Weights of a small GPT-style language model, trained from scratch on English Wikipedia: MLP 640 ReLU, learned positions.
Each number is 128 + 24 x the weight over the matrix's rms, rounded and kept within 0 to 255. Layers, rows and columns count from 0. Numbers have three digits each.

# up: layer 6 MLP up, 640x160, rms 0.237, rows 14-95, columns 80-159
# down: layer 6 MLP down (transposed), 640x160, rms 0.243, rows 14-94, columns 80-159
up14:153136092146129119140127113180157079149121133148108103186150120100096157127121143144128158099129142083119097157151169180128114166138129151131119131136171146154109143111107129187154117137080130142099120129126138116094111112137133132118115142
down14:128141155106117109153144105095114197124139079095141119101133096101151111177121140111068146127143129136163136167113139127141112093166141146128085134123121095117101125088117125133090139111150124153121082118121074159172103153135158120097113155
up15:138111115120145121111143138133135161114113152090135102099105090109115107108157142138127131104199094124145139072110097124094109138163128115115143099140157154127127082121133144127097121169176126086109189105148150135112154142127129129137129116
down15:129094084099100090115067092147140119111128132118179135132109119108114134141140140082085111129124149118118127095135137134172158109155140135131109154133148120117115141080127152151136147128144161151165124098163144147103104164171122160133125122
up16:153112097095090173146100123113106151139092140097141110119109137085110168143185147148110122122157092142138151104129173142116181139151158111113118116151095113125135126132121125120094130168136132127119127069105137137103097113090100179114136121
down16:119160142118157149158149100149131154108145125088125191101123130153131169152118129112099144141137132131090134086134188131092156138127094155164158161134147140123124114130145136136144100133134086117117169184131098110085069139189146117126117122
up17:134124141148139168156127119158119114140184130151075102137130107197132185113143124075113113145105134098137130120109144156120183120148082117121135065097125114110108099139090131140145102125138143122173137105130160080163106128124127113100182161
down17:100123119111110138152150125143080108098154125111110164093128109122152092150100146088148157123144184124128138121111136119131118123151101094145115129096117093109153104139124103116145140147132134136132126126104125109118123177129101133122126156
up18:117142156141153112101136108110168140094135108182159116092105140144143112126101121127150119124120115081118153157171161133088135153144087110168141134135135186155122114117072111107110133132103133174138094079124119106164125106106167151153114133
down18:163115123115147140123111114165080127107112116154112109162139154123123117152085123115110127115134158139113115144108081101162117160136132105083137101143153126155095167129126120162144164123126121134145140146133137116094100118181140178161143126
up19:152121138137099087146137154080118092159094133134142116096134137102139162104182116151103146056115148137111169121109170148126114137137138097141096152169125156121110173118119123119151136126141187147161110143146090136128121099134128080148114111
down19:153169154160118110106125097173143146124129161116131130106114140088131151096142136086156116127115116114133131118154071130129174103134156096147141128133125164127130140138083104140117113136095061149109116093129122148078099173163132139156134137
up20:127145114151114126117119145133159107118106123121124101121112130109199132152151111116131125123125122114155127132100141138157146140151141104100184102125165140121092123136107100131098117202142101134111123098127150112128080162132082155139093123
down20:123121138139127124142120102159121142152139126120116149128102124145101153116093143145142116109134123177088123145148126129146163140113122162161104128133099163153135122125156114117159147094139132126131160116131102146126156112143157095129162114
up21:127150137125123150118126143128157126134114133130136119129153105116130168125165101127137102113163098141133126097102134174109144142112131138135111132136160130143144124138135182114100162112146128094152114102075149099109060136116137120170160100
down21:087152131123139116115107171132127097121107098118111137097132162131109106136125121126102132152149120119072200146130158139150108120106158160113171100131083191120142154125113058142153123100118125106133120127149115155094129124139088119147116121
up22:169133171127098189144131130172111196129162108104174124138095111105160088106098144128084082144149173154157142080134091146121147170153110101123116148129119152110110124114124159122145121145150130167121066090124166173140137101143113135098110155
down22:126140095162108136143124097211101137103147122180140150155107124059157120096146127110105167055107115144117107112096125112110157104126129131147136108123160151112184122130110185131181107086121116143130149128103189148127131125211130108190144133
up23:158136109137110141118142083142112105116156153172111113104131138100085161144102115148113125134182124082083144143170095092185128132112170087135176125126114118125103115124115147130098157118131124147143128153159111055114116082132159149108136110
down23:116182160083089176092174107102162118134141172118116092097126111104077118113138146118149151152133148111133122116122114119138112134088158114160147170130113122111135149127121128106112152117143116168134089104133129133145097096127105116091165125
up24:118089139099097101150104128105157094134134148082115087120134133122072127178119103112127111152143149152123150123146139141122166144149129134145130103157155104143168129122101132118123134156163116128131126143162113094118161160084090124118152110
down24:092124177139113170131114174100111136133129136164177112143134127092197158117159110120148148143097081129108097127136108095138086120165148163131127165107139131109106090130106110138121099125095166141152121113114138135118156131156129126123119090
up25:108137140129123106138112142138120128129140118119093101108135123145120152121122172124113088139117154118101143126114153107119122136127155101168127085127120115099113084135136114102081162084194131142125101167112141107125185054096157166104097142
down25:098124114102134131117127151130126126145126143132135173135166153164129105144160105138148153111148097088155134132128101075125113161162124150129155175144099137153121130114138165130139127110091140111164136107103089135170128104112101128081145091
up26:117128109119120140130118128148138134100173167113106158119113143128116146110122126152096157130115138130156125080108140201129146124117155143115113099123161110139138086099071158136132144102101127115087131124100105140113110168158108187093160135
down26:146130174124124180179137198083200166118133096100063154126114103170124143140100076130109078178126107144146122147165146120148130128105141144141071118126163118150110084078140099140137133123116161141119139136118134105142144121104120156106153119
up27:157135119134135176129169143098137153132123131110110133108130132169088178152117135118108142135117151151093118097141125135079121128129116118094174124206171158115091199113099164125106168117099150170149132162151090135118175078121129128129130125
down27:155130127123091094125112096123105176135145136126072156154146150093113083095108152121097121106169129081107147124083168121143129091121148159131125071140152117131149137128116124152127126133144125143140136068166170125148125100121133110114150165
up28:158150116100121138129149139105089141097108149132165143109133097141110117099178138117141151082109114120152146133118085111149172150119090128140111063107125129126075093141112123148113104143159135112143110167145088077131081134141115112130088116
down28:097092142135187122131104110116111070155128129133133134125123181146134147130136132086108186103108168127098128120124139120153108129075149182142124121138122104162151151148165084090115166109123114102148109114099152136115113107093110133126155150
up29:099125094126135182091153112067185125104081148161129099137083158097145095129147169173118107117158131142114134100137157134110145114114112125155125116107114106143142104113121155159124121107152149134161119132150163110115168117112122111170110093
down29:142161100130077082149128136186113099146141096090158093120141112096152119146153115144106145167132123139104125132078120162140147131108140140122141105157143170139126160117133114153144114100101141126153103120141131123137140124121137139119088168
up30:090102140095125098146156139137091106130112142094122106128143159138114152089138115146157134110125134136157149089155115115104140148115164134127164126132150083145142144118130165118130168159125129128147188130123180110143131111165117148110121195
down30:150140133120155119117082148154126110114109153130139130115123170137138130084112115106126109187103122134104072113141140117161112110128145140106136166065098170115157093149127096157130139168132143157159105132140108077156150179123120130144149107
up31:130178102150122076147124121117116130144137125113139105116113101134157112108131131107146103132157150099163123139174122167153112144128135146115143142137121189098157131129155114140131159111102139137123141111155133129147127130096078100106080128
down31:147131149152181167146095154167146149130193119165098110139149122130171113165116130085127154162104123136119120083096128134142136146091108140149126127132133121145129138101147134137149123110128131127107101131122176063068135144150108122123147144
up32:125185142117162116091123119112133095155122112134140106077149110168173098118129144173111112126138147160123159134117118137152118171150124105117128098142076118090113110133141117131131118189096138115145131117110080127101096092138126130110143155
down32:136114142108127165110093116147102150120085118131137153174139114094095148133113111087165116122111115129092116140106144158097114119153121121129128134072171119087082140110121157098121102099148109077137124112195137111129089134139146114130142157
up33:108139110187112141115136125171104116176122129111156151107120122133139137088130112134146144116167160161109141124123100148113110140149171087137092122099124168122153113095139141146148129093093116147149123094151105119111133124147116117125146117
down33:113074148133106099158070147144177107147137129084122125144135098189179150115126105149101136129084141119177168119130117132137135148094123100084115097123119128163070147136156149130122118142134149104153090122088144156125115138154127089089137157
up34:143108092160103115130133127113152136140110139093111128099166137116108193108110121130133058124133124109152141119108156112102200127101083148137096137078130102091111124129103176174114095087084155176070085116133116129117127146124131164126131154
down34:082151115098127159128130138118100133109132106141116150122118090122133152150118169186082155138093109127154128115098120146089094122173169163144120142123137138165152120137140155095126094163093114120144144135159141115125134194176133094147116132
up35:133115141178099117152147097122070140109134147134153142110105150155138163090111083142098116107140141158153093100132132115171106090167145125169123135121144130128162111124115119112117129124151176161102148111133115092098136134183131122172122113
down35:158162112131138138094122132169134122127108115121117074150091119152133136150125145101109114117092125139110097127158106123110150134143143128146159131116162085171109129115140112110173168103101165126152120111124155135127153155124134108145110155
up36:123109069141147125117156141143150109134158147125120183061135129131129154110135110119166155113141126154102106117132137120158119166132099121111166114115101110122136144142123162142156123128109098094140151150129130099146110114144156138121105128
down36:124123162136104091155133134126110144126113089118112108146180169099164121139116113113123154082136104107139118178129122121117157137110100139106121107135159088170076109157108105144121118136132143108139139107134108142158126166101154225143102145
up37:089092145100133115152135123151135130106114128136119142142137138114087107092097150162138136114119145113127140158101121116140160116157123129132149141160156152117144110126151123142146120131086132124155134139115089114106140158129091098127149127
down37:099145175135154142157147138106140148102129120133128171116110109150153136172126143125150142138129120124116174111124164114107111164106191138162160157085134135141128140142121091113144098135123108121121133141107109126158140128139140115110112109
up38:148137154101186144147142152087136118148136115134136166138084108140105136173117152083076171150172133162136184110117112135130115170103153222158098135146145126164132092160157099119089152137091177144101106123136127118107101141099125156128167137
down38:152146133150077086129123122112114113104159156132125121118103118125147141169166137172136142153108130132186088116128144141162161110156139125136136099153152169123084127103123147122141123122092165142114129098137136130167114148124169109140137112
up39:102141105143139104147164178124086134131169102142119128125134123129150092138143128114088121126149146128145143163120118110122082128149146123097125146161171087112125119097124119121122177150165146165087104149127111128092105154128092122119139146
down39:139129137134122115124090069112160111159109103095123100149142129105110127140157136147110101117103088093136119080150173123135121172150118109160061089097107095150110126137141131133139119124137128100160139116125100095108140122140144177146097134
up40:155112140115116141148159167160096102116135134119138170155114128121089131141092107133142113148160145107097137127137096128104117120152180128147185093131137167110132118111117124096122149055108158127110147127103115129169132143131147160084110106
down40:128130149149125106101123153119125115179134125119122112110156122137132118137106113120168118119132131168130108122161122160096130147073130134095155165126103129132148126089121141194099092146156118129131191157167093115142152122148142141117113115
up41:142094117115144118148072149126160097145134160146106112086151157156132166124101135103137136158176154141142178111135122147105139154172150137117142106118129166126097101133134115163155119111119077157106108127110113186065157105155114124135091121
down41:152119168185149107101065137163107107130108098141124152181100110103140118128132114186114154131167169128115085142168129154153115098161112125135115112172138142154123141158161189132116155128138092090169106130123142116120196139111150114113155125
up42:159109153178137152147092164134093128137093148151098188100132149130130130133142120131089127115168169131113106127137116147117144101121123109134101151131171130099111171129149154122129137105086089162101121094139122139093145142160112130124130146
down42:127178117112163113140140112136154128084161072148082111134128118148122100096130156117119161112130124117089132168100132184105159131135108106134113105150135100067145164142123139071144122149133146115135117152116104127161116161139110078133153129
up43:123099084112149138160104133148116116176112132132129121149131121119162122128165099077147131136159137099131142103111122127150149116145140134112161158157113157135131104097124141141128121166107101100148140141128150125096126082088162128103106118
down43:105124094134091140152140135110140119096121137148119115105143090129126109128152124167128138125136095109077146133074100135172106097097153116131159130124137128159120165123115141161103115096147132155163153185128106121142164128108135170117140148
up44:135119117112119136148124142116113116170157120124136163119104143160147132102174086119101124096096130130187132118115156096124114121110130153095158104167126171157183077150123118127137138117132100120098124108117095122104124145116191152113126094
down44:124124136131112144126162142076114124112141123118085150183079070145143114138136123152117103119151155087104158153134109091149125132165109112154192111082124120105118122103144131125116053099145136078112126098122178156198124097068095115127107140
up45:089100129114106161122149129094148103134089122141140121080117086146109121173118139210136139094132150135129117065096100137157176148156122155136122130162142113133131098056092157105113125156102128103131141141136117129100109112148148143142154122
down45:141120136067075090159139135137111111138102124164085123140094123120098108130148079168098142109165137096087118117066134085180156188130111118116141074117126137104076151178145114113067136101114144145120156135087091129136130120077112118121129101
up46:148118156169127140146082077118148133131099107135141154139108147121124143162104124087163105178165096076136170136120132149125151106123142136135055152156142113131154123147117130135160100127137131142133156105108114166148146156121148100154105116
down46:110139123127102173157107120144115147128130144099128134110169083144159117116119134125101147139118128144129123141121166074137122136173138138113127090149100149096160134126133099113129131121092109137134134103136146109100151133118117128133164114
up47:175172110135140131172148114096125121142160080111086132147155184142123117125105106156120105120148097149121090139116157142141146112115138093105047129081123112112164125100121147114117157140141079177146131191129160145095091122132104141121122107
down47:117103109069139106123117110116121080115107142127139135135106136130140120200125138081137109117134164094147168126129162134118111112106124104157155135134134120156111145142102141122111144121120140138137138152134168101130151101138091129114092113
up48:141116133147118123153137100106111117143098186116122131096124140089164115094105125142111108140127144158116118140127076113136123124116172141144124131145134150152154168125161139118145089113135112165103175121136089106185168103126076136136115152
down48:138098125091130093089073163114144126126122147113174130151108096133131140131123107116140064132143129149111087152128139100167133170139169150177153093128135099099157137142152149140146117117158108117160116129080142094114099174116136130121115155
up49:173110158117137130158124135163118121098149142170140097097100142081164121107133105094135139153123163131140128111126105117154128112123157150141126134132164130139111089162163189111113114128143165132138106169161145105102171148149114159156121111
down49:116129126104129149145126149142143112095155152114114137134111094119130105131117125145115113146104126102158135135156109089132117115148118191123149121149149113146126101132095061150092125119168155128124147108145147158146139122119120155131155106
up50:093100151141144128156149162134136132085114133129088163133115166132115195148101124126118146089136100160133107136132152128126106167183150104114166159095132168115156144172109157109115098119125135163127141116118115065111100130145115149167087106
down50:131105125096143125107110149152145122155122145145130068118164108115112111135174101101105121153147145148136126207127102103132131151121137153144088147124151160151138104126113157104115132075136111177131140149131152115160094104112141083135094147
up51:167153134134109150147121108142137113133104135157122157142143143110114178099138069142139077125134091124133142151118147123117119103143122129098136139151097109156149115114140159105075121118129128135126118106112141089147074067103151140150138095
down51:128118137137089117125117147099172136148115129108138112130097142149151073134133102111143116103123119151115144128119130142111140151144129116147140122110127134095123137147121132151155110106124171119151129086154125113116111175107118147139143132
up52:116122143097119135103125120151179133102149175159125139151165163148130097148087127148135144121128142078142100130145168102146109123107160075122091134142142102151111124101148129096111123147104173126110120106128128163137111135134106185145074129
down52:135145159176167150134133152085088133157108110109111148097058127200082126086143126128133079191156103129151170106086102128120135137110132104176125165111120112096144156124109145173160120121107140120122129141126140065072142101152118148113149096
up53:147132119145145173134130098116107066112122094126097145133112135135113115076142130105138072185136155116085130157101133090126094099147146119157164160128152108129128124123125147128137115150138130143150143113142162142125115106168111147113129146
down53:165128142141144117126080141123133093113161127109153120123118096134135125140128118140108120086137154116185128138127120114122162120118147147148119119121074180061140114093142113123126096140108118128112108135146139156144145158166126105151116115
up54:147086110143128134164120136161127109106125101152089122138124099110111122112121142148080136133126129109129109145097113123113125117111119108140116098158184097094147108152146128166129144117108132152158068110124174105089142070156147175147169165
down54:141114140155120098129088123113148127101131146177120094104173109120087142176174098078141137122083100167143113074080108146126138103123140152107137110108126132133117150128111124130112150162179113138094112154107109124094130094144150149110142179
up55:150096103132094092125123119144134051099100133140119154155172149141119123095133134113148117151154124159109060137117114151144106032140085152112126147109156178117156130154164155092124104155179087142139158158122116096132150167098130168149125115
down55:155136181111133154112107161132106155124093118136144133176090161091121119104135118165140161150140150115119178084173129081135139157164140125159166086105132111133140144132104141141147137110107115143093113111145163139123107118138163085108110104
up56:133153140148124132097136123129103157169114114149167095138110126124121104134128136143137157118127111133139120136126102126137145153092097142128078106120084127146166139140135134111104121107115110088134142127129151118162127084123101148088063155
down56:147097127137122156116155183109064108123127148096102152132134121131114104113129143124139165106104129115145128104115143133150137099129152100146148117147130131094121113131116129128137153117138126108114120117135141068080100152167169138174133102
up57:117136116108047138132113131092130131171138140164105138142130099133124120110130122135111158157113129063153158152134074113100154143121109172143131157085084106170135111121126168108147108143090144142081136101144150127133140130128121145127123169
down57:158100143123137112130150132112164123124147106134147111111123162120125148149164140096110116108136115161114120135139147166121145106163114144101141125151161166161119172152131115141101157100114111126159151137131134119101125140131137169164119105
up58:130155101095101125126146063172120117123139089138083122108117150142114169102123120109123113134171061163152126121132127145119131183059123082139151112093127127161132106139114168084212149109109154126167154152141205134102133114102168103148108101
down58:171120153097115112175119166088087102122132166116102111148088099088120151144150123127170116136139170130167159141121143101094115100108143111147132113090101111150094128117134175076135102095171118064120139125131087144163156102129140104124149097
up59:113159130175132136164132104094162088114108130137120181140180120137118119159152132120136098102185099102115164122117105099117180122156168109104092098143138125112147133096146094111169101134137113110149149119157152127124116151080091149077114141
down59:138147157109134142114143138103124133144128141116160074122085125104160127123118107141125139147099142114139095109160168152109137140143079133121140129100159154145132127140104168137075130136137114175135112129130107161093185106176160130186139139
up60:081134130149114113120138113122125140110114143114147097130108177140118144131150155126128130092095139139142106114079124110155121124169107150125110110102116131111129096136115115112112137140112137128129117151104119110178165113126103127157126154
down60:139119125118121116128126111095144144090142090107119145154103122066131158153112119139108126135092114095154135170114135122116153112063151114135197142144142098117121125145147095126126099112127133151081135131129111140111139108116138158146163141
up61:162160152124136094124151116148116117135133098086142118126130153125132091102122120119157116150193125108149152112083125125140146158151128107091128100055164120146138152105120149083113117142125128150155121119151088157103114121109105178156154164
down61:136137153107159110161159142166124108114119106112172144157113151144153121149133113137119137160104112103128108111157135170102127152113159125099141128119127108136140156139144140144155141128158135138117076153131110116103129111168136137141143127
up62:096119083134159121098136162136143089135094125127151119139164123135136160091130130132149136129116124104100104113117142101163149105128062166137119110134114123122150087153134134119152096114081104068153137146148114107150159126126093140127130114
down62:137119215158101154112147143128151141110138160140101059146139145126138115137131119124155074162137097130157145191158147110111145097161155115162117116154095131161094173124142080136106135156105115153143136134140139117153127125096111112136130114
up63:123094136119125103148111118118080114095151126140117130138111159133085139144154119125163141109142110099156163128124094152126103150091143130116174150139124141135112123155128151122108170077077114120101134104133118119099135093102112177141120097
down63:116126126135129132105143127161134140122127132165162120110102135149116107119159108128138137141119156153088118139112116144099166158096138145120132156128153110143142155140151154101167088110130129139131104149121121126111202151180145128102137090
up64:128121145124121151120186134141136134133133079109094123146149118091137105158125166150114126141145157093105122153112128120120124136135090132144152111150126111124102125082126119098101155116146127130154113069153116139118143147184145119114067124
down64:137099134075141106085105120165107130164118135131141152112108117169144079129116109136094118139105122141115118125116096111165193122129130142149133106129149109149115119168109119127089111108134146153136166116146109122105109142080146090099155137
up65:122153119135149083094158136120058078130124110130094158126140127110113096126118123117097166151169149156132149054149120135076100166117084104116112130173165144150114144143114165123141114096144117125103158127155157152120146162168148121126109130
down65:052094134105133096128113173123136110105170119111143125103107166163165103136159159180108131127129104110141133148113089127162148142129150140124146123135151074085123099174131104146124139109113182104118111168069164071126118094114103122171153125
up66:144152152141170162136125146211113074146122121112107131178132164117124097122128175131101155129119122119116180074089136072132118110154109098105119128144147159101139100117142101142141117145099109152134171145145113117110174130112092130106095085
down66:140116125157140112152134142143156139135166141100143088116106167138109155147169094112120138104089117097096081148140105153128149143132138094136119154153122116139113127139103165094116176156130140139150133142080146133138127129103118119109139163
up67:121187128074136160140133138153104145118118154142128110132134176123164136156084147110130116145181153129134153121124072118104127128138104134126099137149134173143154160096139132102130139150104158159094141102129131182112106166061130117123116123
down67:136137134194124099115135133171100149112148066142161122106123154147140157092204081205133095107090113113101132107134106095125093135128144097122129127146135170119116089155131082157097122136120165142159104127126123120131100137101174125114135135
up68:094119085134125135101172125124126123131196117145194125113110132120181124100142121116147134133140169129153127130124099133132145106173149115133135149085134125134108115135097127134124097115118085110111129124153129132085172112103128118128099108
down68:164123125127126141114128132118132150131145143127120108093123096115125124130114148105123166140164122115097122108155116143111122149120106146119111126155142068124159130139139100139110127144139158166102145128102128155148113136155124153120136157
up69:106106117119133119086082132112120155154158120179152139130101162153109112133138159113156116139124129130130069152150146122143154113138085171121117093154123134112136150127151162116130133170143106110120113116168152093086095123116081175150156110
down69:149138094127153126152153172153153124141109121111114096160138105110093124115086133120106091141123125094115137153100113109103132139149101137119120143135143157133137143127115154138069143109138141128115156130126103125174104104105137122169143167
up70:100096104124155093112142150120144101180111068121160138167122091139155112126146170117112086068118148123161150130125145131117116149145085092112143129104135102124084130091147138159141137123142138089150134164120141139133124119138132115155141135
down70:153147090128166161101141130114131138059149115126162142130149150087090153142100101076126114128137106111098128150144100125132130136108164118178108139139078134120150109111116139146103142108152124120129181115126138156170157123156132097150175136
up71:144131074112137140155136105099151106148100122092147119101169132174101105207149173161109159135157099099117144137101149116132152135114152110113155144204124177116125127168128147136125085131123115156128131127121079147144091104114090104092114094
down71:119132165144107142128117144148119096178147134118154137153100085124132151129109152113132133120137183141170084138150108069124093142127111160128113170056109119127116144124157115118136158149096130122111113127122147117113107123134161110099143132
up72:161125088140136121139137164107156125155137120146109104101110124141113159108139141128083071137141179078124137098153143134108113156149115107143155107129115082128132089133090138141124139169110127107152131150123158052084151099145126101165132140
down72:115132160110135122109107133116127168120119159138113122090110111157086104081140163106121062077124111079192146086101125158172113166090135121116155125131105143128163167120135170105109119108120131149129081124118106101141143105151154112108146089
up73:134142109147149151123108157135156133085119123145093116103152165115130131121103132152091121136149109147116144169117112084152147085095146138178106159107146123136128126143146133104151125078133154108107135116166162151110171136127109161123146130
down73:155132156144113146144130116144121094134128136141144164154134126122130098128147123093081117088133118143073127108101168099130127121131124126102127127116111132179140209181142095129103093099114092134128178097117075125139128101131135118108115128
up74:113132127128138117135186148139123097160121111131162132134167104150117132142105128147153124118123148118120139146124131100102107155117158192164099165080164110116154132146084127109103131158113115086086146142150122136099104188101147124165124126
down74:133150144073136136133109098147107128147104134093133128104142109101142081137170155123146118109162133151154185095111128110166152142147123095073088147078112137151143146168147156119182122149095138204164110116102135111104120104113065128149088138
up75:173107143115179106133122128122114126130125123119141155128159106119120142124132106111093122120123158117125169132132172084136106129196099062107118098128179164099110133131164132152107127112099133124135073130122119102152130136074105134088128095
down75:125139121116104126176129138106147157168109086138137143142113176162131160122153121110138140100105100127056079152069091109115105144104126118118139098122091107169162121141143153128140110161152129133116117136083147105163147095125183121156098202
up76:104123138176125145102141083131151107119105127135149147145158137127092141078104134108130148119123137111128147140120129166124140128149167116123137080159152120149130119093160178141089115121084153132119167110111129147122133126160117125101125124
down76:096111130118106101116123119162145167160122157136113152150130086124121148137092152110165128159121108107100144133108139170138164128098108135128135140136150147094139129132097135126159154116123168086146120098132143135119114139119137118149137110
up77:077110150163165134130156086129134152135135102137135123127142090155099140152088153103117135129188070107145132094121116140135130168148133147092144111172124115110163108106124141065114155132134112111147173135123127131123121124144118107109126118
down77:040135159111154144119171148123130146137106093119103124137157116144109096132097114141142100119153120188130125155111108108132083131082123127102111153157113156120117131110092087138109111134166113119155136144117094142144156149084155106137089132
up78:090136127118107147124094140107109095143123134135129128103107143116123080124156135099080140109122117155152121123135104141139134162099126065094157116176131162117143125086125188179121174120160118135145141125143109127073118108100176137145125100
down78:121124118132136145136146144093113126120099161119107084064177143121156102137126131115138080114117137140132087142099111086104159144150136154090099144117112149108134102135136134092121134141120116097134125119113141097091102142131123157121124140
up79:145128141142168110137101117104111129068165096091091167095108135105172131153114138150143125114155115150103107093089114120125137142134149091107136086134076126125115103118117147137132145152124088116134137115172119135121097099126134129148129149
down79:131131166138152158166182124164155164147151144099147095147125127156104134122098090140140129173121132127115147127161107151108146145123164126128122159131117134120138104141097086159112112115155132127093108127116114116145129155152092094130163136
up80:188128142102146101103155117172128101124142107115177142093159121103108165080077131135133130174132163167128156080097183149109082113139158145127140152154131102131129091125084156108093109112128080137107113159127112122130103128122136176081121114
down80:110102135091098120094146153151139128193123139139094106146112129096105125121132126119097134183123105153123102105152131103090117109135156156127125142132156137116136102084081090155108134099102117163132116159084140133075190176132129125138099152
up81:128152118120145117157131149146145109078171168098134150153124142106111123097134127176146128101145137111141119121102153132103121164108134110184128116124128116154105095135146130131098124108093149103165149114083125088114132145164112153125173133
down81:138105111152121133101170129124115164122092114095113132138135051159134114154127136138134188125094172147139133119142123143106147076107083172150176153114160142127117145072111141086108106135138126110144155159140134140129106101152105140085140135
up82:136135096153099145129150101109149095149125133109158129094137170116158117157160127113164139130166139186116170086179082091129169110126146147114151153099130120127143092146140135113155106099109125087144134134126106113118102126133129151105088094
down82:125147147106147125151130167124132137123164118149156108165098096120155133142097072145083129138081112104158134106117163138125155132157139141165127083140142122142139152114118117114138144140143141134097093113114134127122097157134115119141128140
up83:129126142200151113146133138107091136120198093141171096103136150090131148151092084138133153154122144117148166151103109117179120135149113123118094123118112114120131160096157155076113103187094138104107148114127094152132069178149138130111103163
down83:163136176104153168132151132149147121125091132127150183146137133146119090143123115095156161134099096117140131074157132109142081145102142128125173116120148131152124136134100134139113119080170107085149122102121099149145146078112152142107121100
up84:151133115134089131132085143156112121148102148113130108103100147117158117121171144111098091089107113188110175140129115105104139092098147170109163180153120154127149140117133126138111082135148159126204128140088103080135123164105141131153154129
down84:084101164105198095162169115080110121089169157103142073152159103136144138134085121133137135193096103104164126100172149152122126164158135128130096117102177089089130124122121155129117162071134070131114116116133131099069128160113136140161127149
up85:134142124141099119114127115165116106143173111095107120124112117148170111140121176117146144082129132148103115133124106109138122159128118108104141139121126115131106137118116164142133145142123083119124125102128107126098085128110117136133109152
down85:108142130125128142145155145132154101113094119133149119116148138089091133138111085140126140140122124097140110137127144138086132164140123160147126122131120131127137116126147097093105122125148143159098095133114128107137159115105111124129128109
up86:127137116127123130096114132143143130126131128124096094141101101081137126147133132159160083126123154169178092090138131156131173140165142139103118108136118154142122101139132136093099113101095149092112105194143121128149137166161173144127141087
down86:082115172116147112123137120112099102118127084138083148104144120134121139131131147149102078144145079138163129126130128155177119125131134138109081073104153111153097152127125119128119136159123182143105162132104119122111117105131160155088119140
up87:131131109103110077142139139138139135141118120096157117159122092130142149102172113136123107153143151150127158136113120130091099153117162109120136095150131112142110176124150164104156158132149096123154146156140085143160123078126111163149127139
down87:164127120072115168152120117129141143114094144146139125149092143148088113101119123140137132135133087114135120136107141140152112125134186093130149156125175170071139168165096084155152164116077092111096118138139146144155130138140118110133131120
up88:119110074126128142129139096108098151161141155081105133129129181115140101142111149135157129149153131153128140153142123188100137146102103166114121106137073168107102117122093138069087162123127124142109132119097134127146125102116142160160149143
down88:137135103151126127117115149117131133209104139146125133148124108132170124124142139149154143077132142127082115124122126157119113128082179168116144135094125141173114143133152118145101104137114100140123115142113115133139118128111131143137089081
up89:125139094120159137135127110137173075137139107114111093100100140147134157119148112143123133132122137135163087141119179102131119133180170106134151090133131087128144152101139139142136188101087110128122191111134106133131116092153124146149135087
down89:114111104126178133122122161145138105120148134119160152116155134099107161122161100138153180104128143166104156095116108114119121134119142109164127128138123143139156159146107087136177123166178106105143119144131115076071108153172110158119138131
up90:142116108090138111092141162127168116140109107130144156144135091153122118172157110124132121138115110156116139127069098094166116141083128163097108155084118146126132099114139181126130148086121123113146156111093156172147115104112157104129140103
down90:103155117157111136070088124147149106165112107177130125131124144089112135097084185120126125060118162118164096089111138110107138118103101115136137087142106161131131152103131121089111136150135136144138139105147105083123111088152116152140153150
up91:149172118112163138156107142099141075108122117161114123096139139154084131128139146112100145102127121155154093118121135135163139127121102119145141110156128175139113133131104108124150139140105125134116167142171047144121113097091126141149141110
down91:176103114097097150151136150118116149124198135139114193143073134174160155129185137115102113126161185126128135070131110157174110149082117109171100103111132165122151159144133160080158187113113123096109131097137121129124141136158133139139159139
up92:168152127108142144150124098136168148135176123106120118105133117109153182165110120138098106106149143149167136135141104119111115129175136127094120083130138125098105105097113154154126168153134105155107125112122120116125151127145130150094113126
down92:125117132097130115149164119151143123140158135159131118140141102078108145129121147157133154157169151130129154100062163109140110091143116123107126115092096105120127149115156132148121067153135131123087128100159089122109141083153106118131146148
up93:159126131151152106144134115148099122142166151142157067115127150115150135113104153126100122130155138147103140110100073166128161096112130131150164131133171169086089172124139167159136113139116127153146135131117158153121123123147134144110160144
down93:113113146137146154125127132130126109158040084127115112120122142134106112101115091135120137108115103126140105179171135089094138137129102131160175178118139114091074091166133128098115131105137100145120115121145137130147146092097159131167133115
up94:146144141114175135114106105153120114132126085104131116132121189085156075158118102110139156153116118135131146163084105120131138151166170084087115121121153104115148159100097108107090178119115157111118107127169067117076156157129127128157092118
down94:119110151123112110148132119081137078123150100130137120140182097139114134153114104110184096111158113084140141101132142089168134109130156141133158128130069090139135129079153103093122123152121150116130127119100159162129092109116104172122152135
up95:145150137089177119146124113102109081103131103113105097110141131086120120114105132188114124142138154108123134119078122137108119117140103109078145112137110115133130151125122142122068164168130102128144084127154111107134139158118124192119112122